config.yaml
n_head: 6
n_kv_head: 6
vocab_size: 1907
norm: "rmsnorm"
extras: ["local attention windows", "shifted keys", "gated attention", "value embeddings", "a smear gate", "an embedding shortcut", "learned residual scales", "capped logits"]
init_std_up: 0.051
init_std_down: 0.0
lr: 0.00301
warmup_steps: 393
batch_tokens: [16384, 32768, 49152]
steps: 5216
dataset: "wikipedia_en"
Each number is 200 + 20 x the weight over its row's rms, rounded and kept within 0 to 999. Layers, rows and columns count from 0. The size before them is the row's rms in percent of the matrix's.

# k: layer 7 attention key, 192x96, rms 0.123, rows 176-191, columns 0-95
# q: layer 7 attention query, 192x96, rms 0.123, rows 177-191, columns 0-95
# v: layer 7 attention value, 192x96, rms 0.146, rows 160-180, columns 0-95
# o: layer 7 attention output (transposed), 192x96, rms 0.117, rows 160-179, columns 0-95
k176,106,186,224,203,210,200,233,191,206,216,189,182,189,201,223,197,198,195,178,211,178,155,204,201,236,197,201,207,212,229,201,199,205,189,206,189,233,180,198,181,153,223,234,193,217,192,241,211,154,185,195,206,195,215,211,207,206,218,193,177,206,208,227,204,210,234,207,247,219,207,168,211,254,212,158,199,204,202,188,196,207,234,175,212,201,221,205,177,196,189,204,191,230,222,165,184,182
q177,108,236,191,175,210,198,210,201,216,141,206,217,192,231,205,219,208,193,193,189,214,199,227,191,202,204,219,250,136,194,182,179,197,191,218,244,221,209,190,212,212,211,174,184,198,192,193,238,210,160,201,203,195,176,238,231,168,216,189,209,206,190,197,210,193,164,186,214,197,204,198,187,185,198,218,171,196,213,208,202,180,209,213,218,163,207,207,206,203,218,195,199,200,158,194,201,168
k177,111,260,187,211,207,189,230,188,191,183,182,198,188,207,215,198,175,188,211,191,204,189,219,184,209,176,209,188,175,182,195,186,191,207,201,227,227,192,187,191,217,214,153,197,185,196,204,229,195,161,204,200,189,174,232,214,196,193,178,209,221,179,208,181,204,126,184,191,198,194,218,210,202,206,228,205,228,215,230,236,197,200,175,227,166,207,212,189,170,226,160,188,184,192,189,218,196
q178,104,219,220,234,195,232,213,158,199,175,206,198,211,224,232,214,189,183,202,165,200,199,194,192,185,184,201,237,174,201,222,181,164,207,204,225,188,159,179,212,199,176,200,168,197,191,175,226,185,187,201,173,200,212,189,187,210,202,223,248,247,178,183,199,189,208,228,225,205,206,171,199,184,208,200,166,190,192,221,199,213,190,148,205,210,163,202,200,201,175,210,205,174,204,213,201,210
k178,091,189,176,178,200,225,217,158,192,198,174,177,211,204,216,214,211,176,164,232,192,225,209,220,196,195,212,235,174,179,204,177,184,222,205,219,216,187,191,218,224,201,217,191,215,228,221,189,150,219,208,186,189,208,170,206,172,198,208,225,192,200,167,156,188,236,204,184,196,188,187,209,188,214,187,174,193,170,251,214,219,193,156,192,209,178,229,192,217,205,217,214,185,200,202,203,188
q179,094,214,242,201,232,213,199,203,209,198,213,178,213,179,156,168,186,215,193,231,205,180,193,203,168,185,187,212,198,204,192,172,206,185,196,200,165,182,227,196,210,194,168,231,216,175,191,184,212,201,165,214,201,214,199,189,171,191,193,189,177,169,213,224,204,215,196,196,186,182,208,202,226,211,144,208,187,190,187,244,168,203,196,239,205,152,203,215,249,199,199,211,206,209,179,199,192
k179,097,189,174,195,229,210,192,194,248,202,182,195,183,176,220,166,189,202,194,205,169,191,197,192,224,195,208,187,211,174,209,195,190,169,209,218,199,197,211,188,227,204,224,243,213,181,178,192,171,192,172,183,200,205,218,167,187,225,203,159,163,195,221,200,228,213,169,188,191,183,192,237,232,195,161,179,196,173,193,228,199,169,240,185,231,199,198,204,236,195,188,202,181,219,199,187,186
q180,092,225,204,202,182,206,214,215,217,197,215,200,179,189,181,234,203,204,186,206,229,185,204,230,207,182,202,207,186,236,186,238,184,270,197,221,194,169,200,246,192,158,182,193,170,194,205,202,194,216,139,239,183,202,173,213,221,206,196,195,192,158,186,235,203,210,193,208,204,186,210,171,198,200,205,188,193,211,193,231,208,204,197,190,231,180,176,215,193,222,197,206,184,211,202,198,208
k180,098,214,189,190,238,213,196,190,219,207,205,248,178,201,217,209,239,209,188,216,213,192,215,226,225,198,181,226,154,231,186,201,200,230,173,195,223,181,229,247,165,208,210,191,204,206,199,208,171,207,205,219,182,192,192,185,219,223,178,211,182,185,223,189,221,193,163,178,189,201,199,226,190,215,187,175,188,214,194,220,217,171,184,184,236,183,186,210,180,203,174,222,156,193,194,180,188
q181,100,219,199,162,213,208,251,204,182,207,219,213,172,206,230,189,170,205,185,187,211,185,217,198,189,182,208,227,207,187,210,151,188,167,213,161,208,242,201,198,200,177,236,208,192,218,214,162,213,191,171,194,202,209,212,217,217,215,192,191,194,179,261,218,185,194,191,195,184,216,197,185,220,204,195,172,216,195,186,188,212,181,220,196,203,238,206,195,202,238,185,189,212,212,200,183,157
k181,110,223,222,213,255,204,229,230,191,167,223,224,213,217,215,182,200,189,214,129,252,179,214,201,185,190,194,210,211,171,211,159,174,193,197,174,223,220,209,208,194,167,218,199,183,214,183,183,201,181,216,211,198,213,203,212,214,171,215,216,193,194,235,210,197,197,181,189,184,219,197,214,213,189,237,205,201,194,180,187,229,208,229,187,214,195,238,192,196,218,198,221,197,214,200,186,206
q182,106,243,204,206,188,197,227,206,230,197,195,183,171,202,210,193,196,212,215,239,217,194,163,179,211,155,179,199,202,184,196,211,198,199,183,191,197,251,234,163,203,214,214,190,208,176,153,159,201,191,216,175,197,182,173,227,218,163,210,190,173,199,188,183,214,181,216,214,210,209,187,200,160,238,208,214,187,205,194,178,210,220,207,198,198,204,193,188,202,193,209,222,190,225,198,150,190
k182,112,198,207,177,179,197,186,224,196,233,196,189,214,218,208,145,177,205,204,233,198,212,188,191,184,157,191,178,170,200,197,214,200,206,189,186,156,213,206,164,188,204,212,225,176,198,188,169,179,162,192,217,200,207,205,226,184,230,204,193,161,218,201,166,195,198,182,224,234,191,199,216,164,238,242,178,207,192,170,190,203,199,175,180,218,219,185,199,189,230,216,206,198,203,191,182,196
q183,103,206,209,192,187,200,218,197,198,206,187,203,187,191,200,231,224,209,217,190,239,192,209,211,207,198,169,243,197,190,209,222,222,185,203,202,205,200,239,244,214,177,190,237,179,178,189,194,241,189,216,193,199,185,174,187,190,170,219,156,239,203,181,187,206,206,212,227,200,205,215,204,189,220,227,189,236,152,177,161,211,162,201,216,178,195,207,212,158,186,196,213,223,209,211,212,208
k183,105,172,225,155,177,212,225,194,196,213,212,229,211,190,225,232,199,209,199,212,187,207,191,208,256,163,165,203,201,177,161,198,215,193,193,212,201,207,229,215,203,178,206,251,207,188,222,193,218,191,207,182,203,217,182,181,191,181,197,177,211,183,193,189,213,201,190,208,182,217,207,182,198,192,233,196,242,150,249,168,189,172,200,188,205,215,216,217,180,198,191,203,193,212,181,218,193
q184,101,232,193,198,187,218,200,187,226,150,214,181,160,211,185,203,185,187,189,215,200,210,195,270,211,197,200,233,250,206,202,186,226,172,184,215,195,154,181,194,179,208,209,171,212,194,195,193,191,158,206,185,187,222,203,188,193,182,182,215,212,173,196,188,202,204,189,179,243,194,228,202,191,193,203,188,209,188,214,173,216,174,196,215,208,218,186,199,220,181,217,234,225,194,194,213,173
k184,096,206,214,182,216,220,184,195,179,186,199,184,186,241,208,208,211,196,187,175,212,198,202,225,245,218,183,171,236,180,198,184,186,180,224,199,196,182,203,165,212,201,186,183,225,205,191,236,190,167,187,227,178,251,212,210,206,245,179,155,202,185,191,148,191,184,205,190,220,173,200,189,210,186,197,203,200,179,192,227,215,233,178,214,204,218,184,194,227,201,210,214,208,175,196,226,184
q185,097,172,159,207,217,250,180,196,190,197,230,203,189,209,221,200,206,197,181,174,177,190,178,142,196,238,203,205,179,187,195,195,208,199,186,167,227,195,169,180,156,228,221,164,199,205,184,183,206,208,200,196,185,201,159,207,204,195,203,219,190,184,188,192,226,227,227,203,215,237,215,227,156,239,204,200,187,221,214,188,187,227,195,197,178,188,211,193,203,196,203,205,181,194,186,191,188
k185,091,223,209,212,202,207,190,213,201,198,218,197,206,221,188,218,208,192,194,196,154,225,185,169,189,207,173,173,225,216,180,177,241,207,192,174,186,200,151,173,178,180,198,190,208,194,193,193,199,183,194,181,204,232,135,202,214,209,182,206,164,182,195,209,195,225,188,188,190,193,203,212,209,209,231,209,199,227,244,215,192,230,160,225,169,182,180,176,176,205,189,221,190,211,171,198,182
q186,101,224,191,187,209,176,201,246,177,161,180,184,200,201,205,199,187,206,188,226,206,172,201,197,180,225,197,219,206,246,209,223,154,216,200,197,214,211,193,229,198,215,166,249,190,172,230,219,185,220,182,184,221,199,209,188,161,188,199,212,235,211,185,182,197,206,226,201,197,217,223,177,231,190,189,202,193,201,165,225,165,183,205,209,198,210,219,204,216,192,195,185,247,175,207,183,200
k186,103,200,222,170,189,194,226,243,197,195,200,240,188,199,238,176,232,205,203,229,172,177,205,205,173,231,182,213,159,195,161,194,135,193,193,216,197,189,211,194,210,201,190,239,214,189,188,212,160,167,225,181,212,179,213,186,189,212,214,224,212,212,208,200,221,231,187,210,181,206,201,201,204,203,180,215,196,211,216,206,164,205,225,197,211,186,233,213,214,225,195,205,186,195,182,205,175
q187,110,196,158,196,190,176,222,189,175,202,202,202,159,190,203,181,225,195,216,201,162,212,171,162,191,196,205,148,201,203,218,181,220,202,204,216,191,215,166,195,202,200,206,187,202,202,201,187,178,242,208,184,211,194,200,197,196,215,210,183,220,183,223,197,212,234,249,198,200,205,185,192,211,184,167,200,206,198,187,192,166,223,212,186,211,181,195,188,167,187,262,213,199,174,160,170,212
k187,107,231,202,171,217,222,226,199,192,198,199,221,177,224,190,203,228,189,223,190,170,217,179,194,187,211,202,183,227,215,240,193,217,201,181,174,156,219,202,221,236,188,178,204,153,200,212,190,219,230,242,212,220,210,188,187,196,211,224,220,209,170,230,191,220,229,231,209,212,200,211,201,211,218,191,229,210,196,188,200,188,214,215,202,232,207,199,194,234,186,233,191,179,170,191,156,201
q188,096,232,250,173,218,219,197,214,235,176,235,216,183,203,208,198,228,207,202,216,211,181,212,215,245,164,188,190,201,170,164,172,167,203,213,180,182,205,193,207,203,221,205,210,152,222,200,212,201,188,197,192,187,175,207,214,230,201,241,209,185,194,172,242,210,199,204,222,181,204,193,195,199,193,230,197,231,172,179,193,206,209,212,195,210,229,227,201,183,219,192,191,213,228,194,215,173
k188,098,216,212,212,181,164,200,159,225,181,216,183,186,195,227,185,194,195,236,203,222,206,192,189,228,172,219,204,201,166,168,189,179,213,190,194,227,193,192,196,198,241,178,185,215,220,229,191,213,201,190,192,168,212,226,212,229,168,183,203,196,199,218,213,206,195,217,228,197,200,201,234,207,221,198,204,205,164,176,203,245,217,196,176,194,233,192,213,186,172,150,196,203,218,155,209,201
q189,103,219,190,161,219,211,220,175,167,195,189,226,205,217,233,188,200,184,177,206,190,176,230,175,176,192,190,165,174,232,196,188,179,218,176,170,196,210,218,164,234,218,198,243,179,220,215,202,168,213,196,208,215,221,178,214,229,207,196,206,198,219,223,208,209,202,248,238,188,234,182,216,225,195,186,205,216,206,178,186,174,187,196,176,204,222,212,208,191,202,216,213,209,211,232,207,215
k189,105,205,181,178,201,184,208,184,212,186,216,226,201,209,196,185,190,189,193,207,160,195,176,204,150,216,216,218,182,216,179,197,166,182,197,175,241,207,213,211,235,204,215,222,186,228,215,171,192,187,199,196,201,192,180,215,225,174,199,219,188,222,207,201,209,154,227,242,182,217,201,218,176,184,196,194,194,199,159,180,211,193,218,217,148,188,215,219,196,201,248,231,194,214,212,202,223
q190,090,194,198,181,222,199,194,150,183,179,199,214,161,227,203,172,196,211,223,214,193,203,182,199,201,197,172,168,216,200,187,178,193,192,192,224,188,165,197,234,188,248,195,189,212,183,199,197,158,172,183,168,189,226,184,223,226,193,244,219,205,192,187,165,205,203,207,163,204,214,189,188,189,194,185,194,206,217,217,209,187,187,196,217,200,196,187,211,195,187,173,245,192,250,182,230,205
k190,089,190,183,202,208,232,199,227,227,199,199,187,184,220,190,175,192,187,171,222,154,183,189,251,187,201,230,178,185,195,203,203,196,167,225,224,175,183,217,214,226,199,180,192,183,192,213,204,197,204,203,158,199,216,235,212,218,192,207,197,176,212,146,229,211,221,235,182,206,183,195,225,192,203,204,147,200,182,190,187,210,210,198,212,202,234,192,193,177,212,198,221,182,246,198,206,194
q191,105,192,175,195,186,220,198,174,188,203,209,186,205,215,190,227,229,187,193,197,180,224,236,197,151,231,204,206,209,205,177,226,207,174,214,191,221,209,185,195,200,201,198,185,230,176,221,203,212,187,234,206,193,222,199,207,186,210,199,238,199,230,197,197,191,160,167,192,190,195,222,180,167,185,198,209,144,200,172,226,191,141,213,202,168,192,199,209,216,206,171,216,177,218,201,228,218
k191,107,215,172,202,201,226,206,214,195,217,216,170,202,196,213,218,181,190,175,202,213,225,225,192,202,192,184,167,218,214,220,211,212,213,222,207,189,202,223,168,214,200,190,193,212,158,214,193,204,221,222,221,192,204,199,182,167,161,201,247,206,191,180,218,177,168,172,200,189,182,214,188,208,177,242,209,235,202,175,224,194,215,216,213,165,185,171,203,180,209,180,228,173,241,239,221,210
v160,104,238,200,205,206,168,166,175,219,229,209,218,185,196,195,219,191,202,194,158,187,208,221,214,223,195,180,203,213,187,230,188,168,198,190,178,211,185,223,161,224,221,181,188,230,189,192,201,214,157,223,205,214,202,197,214,196,214,196,216,214,201,224,176,144,195,239,208,204,198,209,230,170,210,199,193,193,185,207,211,198,174,182,183,177,217,171,205,228,233,185,215,192,173,225,165,208
o160,090,232,216,221,189,239,218,208,209,210,149,210,187,200,216,217,222,180,216,170,179,183,210,209,205,195,211,224,214,201,162,216,253,180,240,206,206,220,178,217,162,171,205,174,189,216,241,146,205,212,176,193,197,218,209,201,220,205,206,198,222,217,196,189,220,197,184,208,196,187,203,191,206,193,221,205,222,217,196,231,169,225,219,215,192,205,204,226,162,195,212,206,220,201,194,216,183
v161,088,180,210,203,203,152,211,226,231,240,219,174,204,200,203,214,191,190,196,215,185,178,201,192,232,210,157,197,187,240,256,186,207,212,199,216,203,238,193,189,205,237,181,191,198,229,209,200,175,246,201,204,194,138,183,219,205,200,211,180,200,206,180,190,207,233,196,199,211,206,185,203,201,206,191,179,174,215,210,200,226,222,180,190,202,228,202,207,202,216,207,186,210,163,206,185,228
o161,102,208,187,194,183,206,232,216,197,216,186,211,226,181,181,198,236,211,203,211,213,231,206,211,176,211,211,243,175,174,202,197,179,213,182,203,189,151,203,197,206,201,206,216,232,199,214,203,221,202,208,191,218,210,181,170,190,197,188,211,192,182,174,225,214,215,215,167,194,215,206,224,241,198,193,222,224,186,211,206,161,201,226,260,229,185,227,250,191,195,208,195,185,195,159,198,176
v162,114,214,184,230,206,159,211,208,234,201,191,234,219,199,177,194,213,181,185,249,200,202,191,187,185,219,185,209,166,218,238,211,175,189,205,218,205,178,179,199,199,201,203,209,172,201,230,181,210,218,201,243,182,239,156,186,216,202,174,185,207,191,210,190,213,210,219,205,173,190,204,176,215,173,209,217,192,209,195,219,218,212,169,192,195,216,176,213,178,220,224,215,190,138,205,218,204
o162,094,168,204,200,194,252,200,211,185,193,177,182,205,214,231,236,199,179,199,194,198,174,192,208,226,257,205,186,202,185,219,194,192,211,216,212,185,203,213,183,190,197,184,203,220,212,203,206,176,192,176,165,194,180,212,209,204,216,231,213,230,186,185,200,218,219,207,184,211,213,206,243,192,231,162,205,186,208,214,190,204,198,166,219,211,182,203,245,237,193,181,208,243,234,186,165,214
v163,104,201,207,217,210,205,174,198,214,184,214,202,271,188,221,212,208,205,226,229,202,200,205,208,237,186,183,204,236,175,152,203,175,186,203,197,229,210,179,208,213,190,198,236,177,179,218,193,202,189,225,198,215,185,200,185,217,224,196,197,171,228,215,232,191,191,186,176,194,192,191,196,217,143,192,205,209,204,175,253,185,219,240,209,203,199,196,201,184,202,215,206,218,209,223,224,200
o163,100,212,180,211,201,178,190,201,198,199,180,188,166,221,168,196,192,160,156,212,220,230,182,186,218,224,216,221,186,197,216,192,228,204,205,181,181,204,246,200,192,240,221,195,200,189,210,199,166,220,202,218,196,222,230,190,199,210,193,188,242,185,208,188,260,229,196,175,209,197,221,202,221,200,215,177,173,207,200,150,199,167,202,168,223,216,206,199,177,198,183,193,216,196,208,210,204
v164,090,242,162,147,203,203,210,167,202,218,211,180,214,185,186,176,155,202,198,215,222,186,179,206,241,212,233,187,192,231,219,167,174,195,200,208,180,208,197,196,203,174,182,178,183,191,182,195,193,181,196,176,201,176,205,173,215,183,194,208,175,199,167,199,202,180,199,201,227,210,225,227,156,178,225,205,198,169,164,190,193,206,185,187,194,188,213,204,218,206,211,215,200,212,208,154,207
o164,098,188,199,203,196,210,190,199,214,174,207,208,210,235,191,188,253,160,220,183,189,207,181,207,194,200,171,209,176,201,168,170,185,210,231,220,236,212,214,225,216,184,219,227,234,176,211,196,200,182,224,211,220,189,188,196,187,221,186,179,192,163,241,192,233,225,216,246,185,190,176,203,186,192,197,165,221,192,181,199,216,207,200,210,221,197,164,163,204,198,211,203,179,180,201,187,229
v165,111,232,187,189,174,191,250,176,191,157,208,202,159,207,172,200,225,198,180,194,177,198,218,186,199,192,197,210,183,220,229,173,206,210,197,213,207,141,216,162,221,214,184,206,179,233,217,213,220,199,211,213,183,211,183,191,196,193,216,193,222,192,175,200,182,233,216,190,194,168,176,214,202,231,184,210,196,185,226,185,249,199,191,233,195,195,202,197,208,218,209,222,191,175,227,177,209
o165,101,193,192,200,183,200,204,224,207,224,214,208,222,156,233,181,172,209,191,213,203,223,180,192,242,225,185,190,207,185,188,206,206,223,196,187,185,195,182,190,195,163,196,213,184,169,192,181,172,181,197,194,196,190,178,193,184,222,172,210,167,181,194,227,232,203,166,194,207,190,214,178,205,158,213,209,254,241,181,212,195,227,166,175,204,188,226,176,192,177,174,204,229,200,177,202,182
v166,098,190,182,213,192,221,194,206,202,208,175,208,184,214,201,178,176,192,245,214,205,194,213,196,208,220,149,211,184,193,189,166,173,220,186,200,193,159,215,201,191,206,225,208,195,213,209,182,188,198,192,191,189,204,134,188,185,216,192,152,204,157,214,223,212,201,203,207,193,216,165,220,151,183,191,223,193,192,220,221,217,204,194,171,194,160,189,204,200,203,211,209,180,182,215,244,215
o166,093,198,209,215,201,205,179,220,215,224,184,204,205,165,166,199,183,208,167,210,191,256,194,196,212,184,209,230,227,228,206,194,163,168,213,226,210,235,185,177,194,191,212,156,211,184,203,227,186,200,192,206,215,197,204,201,214,167,231,203,183,201,182,188,207,184,219,216,170,196,200,184,232,208,173,209,196,200,226,194,220,225,188,229,246,207,188,227,207,194,209,198,211,208,175,157,233
v167,100,174,225,204,195,198,203,248,182,204,190,234,223,216,203,209,190,199,194,189,209,198,222,213,184,189,236,201,230,181,151,219,213,191,197,190,196,200,224,180,210,178,220,199,216,192,189,190,212,187,229,192,207,216,245,229,192,228,181,227,194,228,210,206,191,216,201,165,201,216,196,190,240,167,215,209,208,225,181,211,219,193,233,166,203,224,208,208,170,182,203,182,201,156,239,175,207
o167,089,191,182,207,185,180,178,198,187,231,193,211,195,249,179,185,206,210,215,198,185,174,184,191,213,195,208,192,135,204,199,197,195,208,189,172,183,218,182,210,237,216,210,188,192,189,193,215,203,203,199,189,177,199,182,156,208,214,231,184,171,221,221,213,232,169,210,207,218,220,246,191,184,227,195,178,170,219,182,227,185,194,190,179,223,207,195,244,212,223,210,184,209,229,188,209,236
v168,087,206,215,202,183,186,212,210,220,168,175,232,208,197,228,189,195,190,188,230,210,189,199,171,181,242,183,189,240,179,237,212,190,210,189,202,172,186,192,172,202,231,175,202,225,208,170,192,205,215,219,209,192,145,172,198,191,216,211,194,194,173,210,203,214,208,199,205,173,202,203,202,191,205,209,198,209,211,192,196,203,234,209,218,236,168,199,215,209,224,238,164,220,140,213,198,221
o168,097,202,202,184,231,210,226,214,196,198,200,207,215,258,179,219,205,226,212,194,188,217,179,218,231,197,155,201,180,183,209,215,174,184,187,233,211,209,185,202,196,166,194,227,187,204,208,202,208,196,191,201,206,224,182,189,189,204,182,203,212,190,204,181,240,218,189,188,191,206,173,225,221,213,204,198,162,182,189,247,197,180,169,194,185,225,203,250,168,177,148,212,216,187,184,185,192
v169,089,283,179,218,177,186,157,186,200,210,183,187,172,198,169,211,198,186,200,188,160,213,208,192,159,195,238,189,209,217,194,195,171,195,184,178,218,204,203,149,167,229,184,145,176,208,177,201,200,210,170,215,213,204,189,195,193,189,206,187,198,186,198,178,200,214,196,214,183,198,183,214,183,171,196,212,222,222,209,201,176,199,187,193,194,204,197,202,187,193,196,230,191,204,223,192,211
o169,092,178,200,171,221,207,215,189,201,194,179,237,205,183,213,207,198,202,158,200,197,214,183,193,240,179,209,196,201,156,184,188,210,238,238,244,223,175,209,207,185,199,191,214,203,187,220,216,220,198,177,169,182,195,232,189,167,198,225,188,230,236,209,216,194,214,173,190,190,187,199,187,189,213,213,155,166,202,212,184,189,188,179,205,169,182,230,199,195,185,223,196,202,195,164,209,234
v170,111,182,175,157,183,236,195,225,179,178,224,177,182,189,194,221,193,197,198,196,173,204,209,204,215,208,244,216,211,167,180,180,212,220,199,210,206,209,191,228,198,210,226,216,242,218,205,214,234,168,209,193,207,215,237,201,221,217,193,210,173,198,208,196,195,198,145,177,207,181,219,190,220,250,209,190,204,188,185,215,210,202,230,185,216,227,201,192,200,201,187,197,225,237,207,161,213
o170,097,225,247,197,173,174,184,188,216,241,169,222,223,199,205,197,226,206,185,207,217,173,192,196,228,211,171,197,224,216,202,195,200,204,204,149,215,199,199,188,209,208,167,177,198,221,186,200,201,209,222,200,197,182,213,191,220,209,180,215,210,184,206,188,234,199,255,206,210,225,184,200,195,179,189,200,179,177,234,177,189,206,194,197,171,230,201,152,156,202,205,186,167,209,172,207,188
v171,101,205,189,204,166,213,203,191,230,142,216,187,194,191,198,189,182,220,217,203,210,226,182,155,201,215,217,177,236,255,197,200,224,188,215,231,204,154,210,216,198,228,215,169,218,196,193,195,176,219,203,200,180,202,222,162,231,191,213,183,183,201,189,229,199,211,183,221,184,198,170,207,162,238,186,199,202,191,220,204,217,202,200,213,178,214,190,182,209,190,208,184,209,223,168,216,201
o171,097,189,244,164,202,205,196,224,151,183,190,192,188,200,167,205,211,186,193,196,202,194,188,189,189,218,171,178,187,186,201,179,212,212,165,191,176,225,173,194,197,187,201,248,187,225,184,230,206,198,170,196,206,225,206,237,179,204,181,189,230,191,221,176,213,180,224,241,207,187,200,222,213,211,225,191,205,186,231,176,190,200,207,200,198,169,215,151,234,207,220,221,218,227,199,203,203
v172,091,172,171,204,212,145,200,182,181,190,211,210,237,196,215,189,225,190,215,164,207,214,196,200,233,160,166,198,208,182,214,230,215,186,208,146,233,209,206,167,162,227,179,210,205,198,201,210,221,196,198,181,213,202,197,216,217,214,171,194,211,183,199,198,198,177,199,205,229,219,216,204,243,211,199,215,201,190,195,223,194,172,199,164,214,223,218,212,202,174,218,187,167,231,195,200,205
o172,093,169,203,193,208,206,174,170,177,170,217,203,194,203,194,197,189,225,230,176,202,194,220,194,200,193,188,230,174,214,214,181,238,174,193,220,222,207,206,226,199,171,183,178,181,155,225,193,167,214,206,201,204,194,211,214,190,172,201,236,223,221,173,205,190,213,199,182,192,186,223,209,175,176,202,193,210,173,218,171,177,241,223,183,190,193,202,237,203,189,196,263,179,177,206,211,188
v173,089,213,202,215,193,192,171,175,209,229,194,211,218,199,178,192,204,192,180,209,218,194,214,207,216,186,152,214,193,214,181,188,183,221,190,160,181,236,216,234,243,186,201,183,180,182,220,188,215,228,233,190,212,170,203,219,183,191,234,222,185,198,189,205,185,206,188,219,204,219,204,213,176,157,201,190,209,198,211,170,224,213,189,205,154,209,192,204,181,196,154,249,179,203,222,218,212
o173,099,213,183,196,202,227,214,165,200,215,199,202,214,181,215,201,154,163,209,197,166,195,175,188,185,158,214,204,190,209,151,188,179,190,207,187,215,189,216,163,177,195,240,190,183,217,173,202,183,230,190,219,212,213,198,193,221,176,196,188,188,188,178,194,197,215,222,191,208,180,179,204,224,197,185,164,189,166,199,238,213,192,189,163,231,191,234,217,207,203,218,183,190,193,163,208,168
v174,109,188,196,227,211,207,161,201,192,228,187,173,219,208,223,194,217,180,197,201,222,188,214,199,199,171,208,238,177,193,143,189,190,204,204,172,200,249,219,215,198,191,200,177,193,194,227,224,196,219,236,192,223,193,215,190,229,185,211,211,171,222,186,231,203,217,207,179,218,208,210,208,174,146,201,198,176,189,195,196,197,217,208,173,202,209,251,205,195,212,232,197,193,231,233,183,208
o174,095,204,188,211,190,193,223,204,170,220,222,156,190,219,192,250,199,188,191,178,190,214,172,222,224,191,173,219,213,189,190,187,208,184,245,195,217,212,232,203,222,207,159,206,169,211,168,224,189,194,192,196,201,222,198,201,170,233,199,176,196,195,190,203,183,155,205,183,191,206,223,199,212,183,179,198,258,197,228,193,230,186,207,194,200,213,171,218,206,200,198,190,168,203,178,239,201
v175,101,273,189,179,193,202,218,209,183,203,184,187,196,208,210,185,166,197,207,196,187,201,208,176,178,235,194,209,195,212,226,192,195,209,189,190,179,203,231,250,199,207,186,196,168,210,223,175,213,202,189,208,192,186,216,196,207,182,257,163,216,203,194,180,156,181,194,222,217,213,219,246,203,200,188,206,189,183,191,176,179,201,195,229,187,206,227,199,208,249,191,204,191,211,204,173,209
o175,104,192,236,238,199,189,174,216,204,207,219,202,188,210,192,242,210,228,205,201,218,169,180,217,181,190,209,198,176,181,160,193,219,189,219,200,206,181,157,152,188,185,222,236,200,192,184,214,222,219,197,179,265,183,188,206,194,203,188,237,197,203,202,246,202,212,214,169,201,185,203,196,214,199,213,194,190,199,220,200,213,195,205,207,199,213,176,200,213,167,230,186,205,210,204,233,233
v176,099,220,198,198,227,168,220,223,203,195,188,229,190,201,269,206,203,184,170,215,195,177,217,181,198,205,202,197,221,220,208,205,198,178,194,180,206,200,208,159,205,180,192,185,189,200,225,181,229,203,219,226,194,215,169,194,189,204,207,223,219,230,200,199,183,196,243,151,192,168,161,223,243,225,217,212,188,213,200,183,193,191,190,224,205,196,190,210,197,230,180,191,222,224,207,187,166
o176,102,188,206,168,222,240,201,199,204,219,225,177,186,197,194,216,205,219,228,176,240,191,191,182,200,210,201,169,175,224,221,206,215,210,192,217,213,207,181,198,199,216,226,221,206,223,214,184,218,163,213,176,202,208,212,207,214,214,188,168,209,220,158,197,245,188,204,186,195,206,175,191,194,181,181,225,216,205,191,178,183,215,205,163,195,197,201,265,181,162,196,203,184,154,210,196,222
v177,093,187,215,178,203,192,197,238,219,188,225,228,212,201,238,193,216,208,184,204,201,199,198,194,180,180,197,200,169,208,183,221,205,198,195,210,222,209,183,205,202,190,215,202,221,207,203,190,184,226,232,209,181,228,215,203,214,201,193,218,204,211,222,200,189,205,234,177,230,194,191,191,236,266,216,202,200,211,175,223,207,166,203,178,205,218,235,198,166,217,252,191,254,221,237,206,191
o177,089,195,184,157,205,187,201,209,183,239,207,207,176,230,241,154,188,164,196,203,213,201,196,196,207,235,232,187,174,189,203,228,240,228,196,195,204,209,194,179,253,180,195,190,187,212,187,245,219,180,185,214,218,174,230,210,189,177,176,235,225,188,185,219,202,193,220,226,192,195,192,190,193,190,219,212,202,209,214,193,193,217,205,238,210,216,172,189,208,213,172,198,182,203,191,204,186
v178,096,197,211,173,236,164,218,201,204,183,174,193,179,195,199,227,204,196,209,193,199,237,190,179,153,209,225,172,202,209,221,209,217,178,200,181,205,207,188,251,200,194,204,211,203,194,216,195,217,154,210,179,201,192,156,203,216,202,221,188,179,215,190,177,178,193,214,241,216,190,209,222,196,172,186,200,221,194,218,230,186,196,195,160,220,192,249,208,163,202,203,212,225,230,179,204,191
o178,096,225,206,207,165,206,156,199,185,225,213,232,197,222,195,194,221,199,218,195,196,201,221,226,200,200,206,230,223,188,207,187,163,199,209,225,185,205,219,172,228,222,215,224,180,174,208,205,190,210,163,205,181,191,206,203,216,199,178,176,217,214,201,194,225,194,199,163,171,187,188,194,194,219,242,192,164,188,188,171,170,202,189,211,173,206,148,198,238,175,221,196,155,200,210,215,195
v179,112,191,203,214,229,198,222,261,193,213,196,244,200,217,217,197,205,185,186,201,182,189,196,245,180,221,173,171,180,196,251,199,177,206,217,223,196,202,192,198,202,217,213,214,199,196,200,193,198,224,202,218,187,227,163,210,189,233,245,218,227,175,213,198,224,209,249,185,181,190,203,192,214,207,204,202,177,218,206,197,211,191,183,195,186,170,194,213,208,192,205,196,168,154,228,219,189
o179,098,214,178,206,148,215,211,159,215,184,191,212,225,203,185,212,198,201,194,224,233,185,220,178,194,192,182,204,175,185,236,217,189,196,161,205,219,189,206,193,215,200,191,228,218,207,244,186,178,198,198,202,181,197,188,205,202,152,190,208,195,205,185,202,182,205,167,228,193,195,180,177,216,215,189,210,242,180,226,204,208,202,194,188,214,208,188,270,201,187,190,232,242,212,217,189,205
v180,126,191,225,202,211,198,199,196,203,170,239,224,230,171,183,195,212,207,211,178,221,220,227,183,191,193,177,182,159,185,152,214,167,215,195,212,213,189,202,203,195,190,200,192,222,185,226,209,167,214,184,182,214,208,199,193,235,170,199,191,200,195,207,210,167,223,180,195,202,212,237,204,229,236,211,202,215,242,187,204,184,197,217,158,223,216,193,196,194,206,223,202,229,206,224,171,153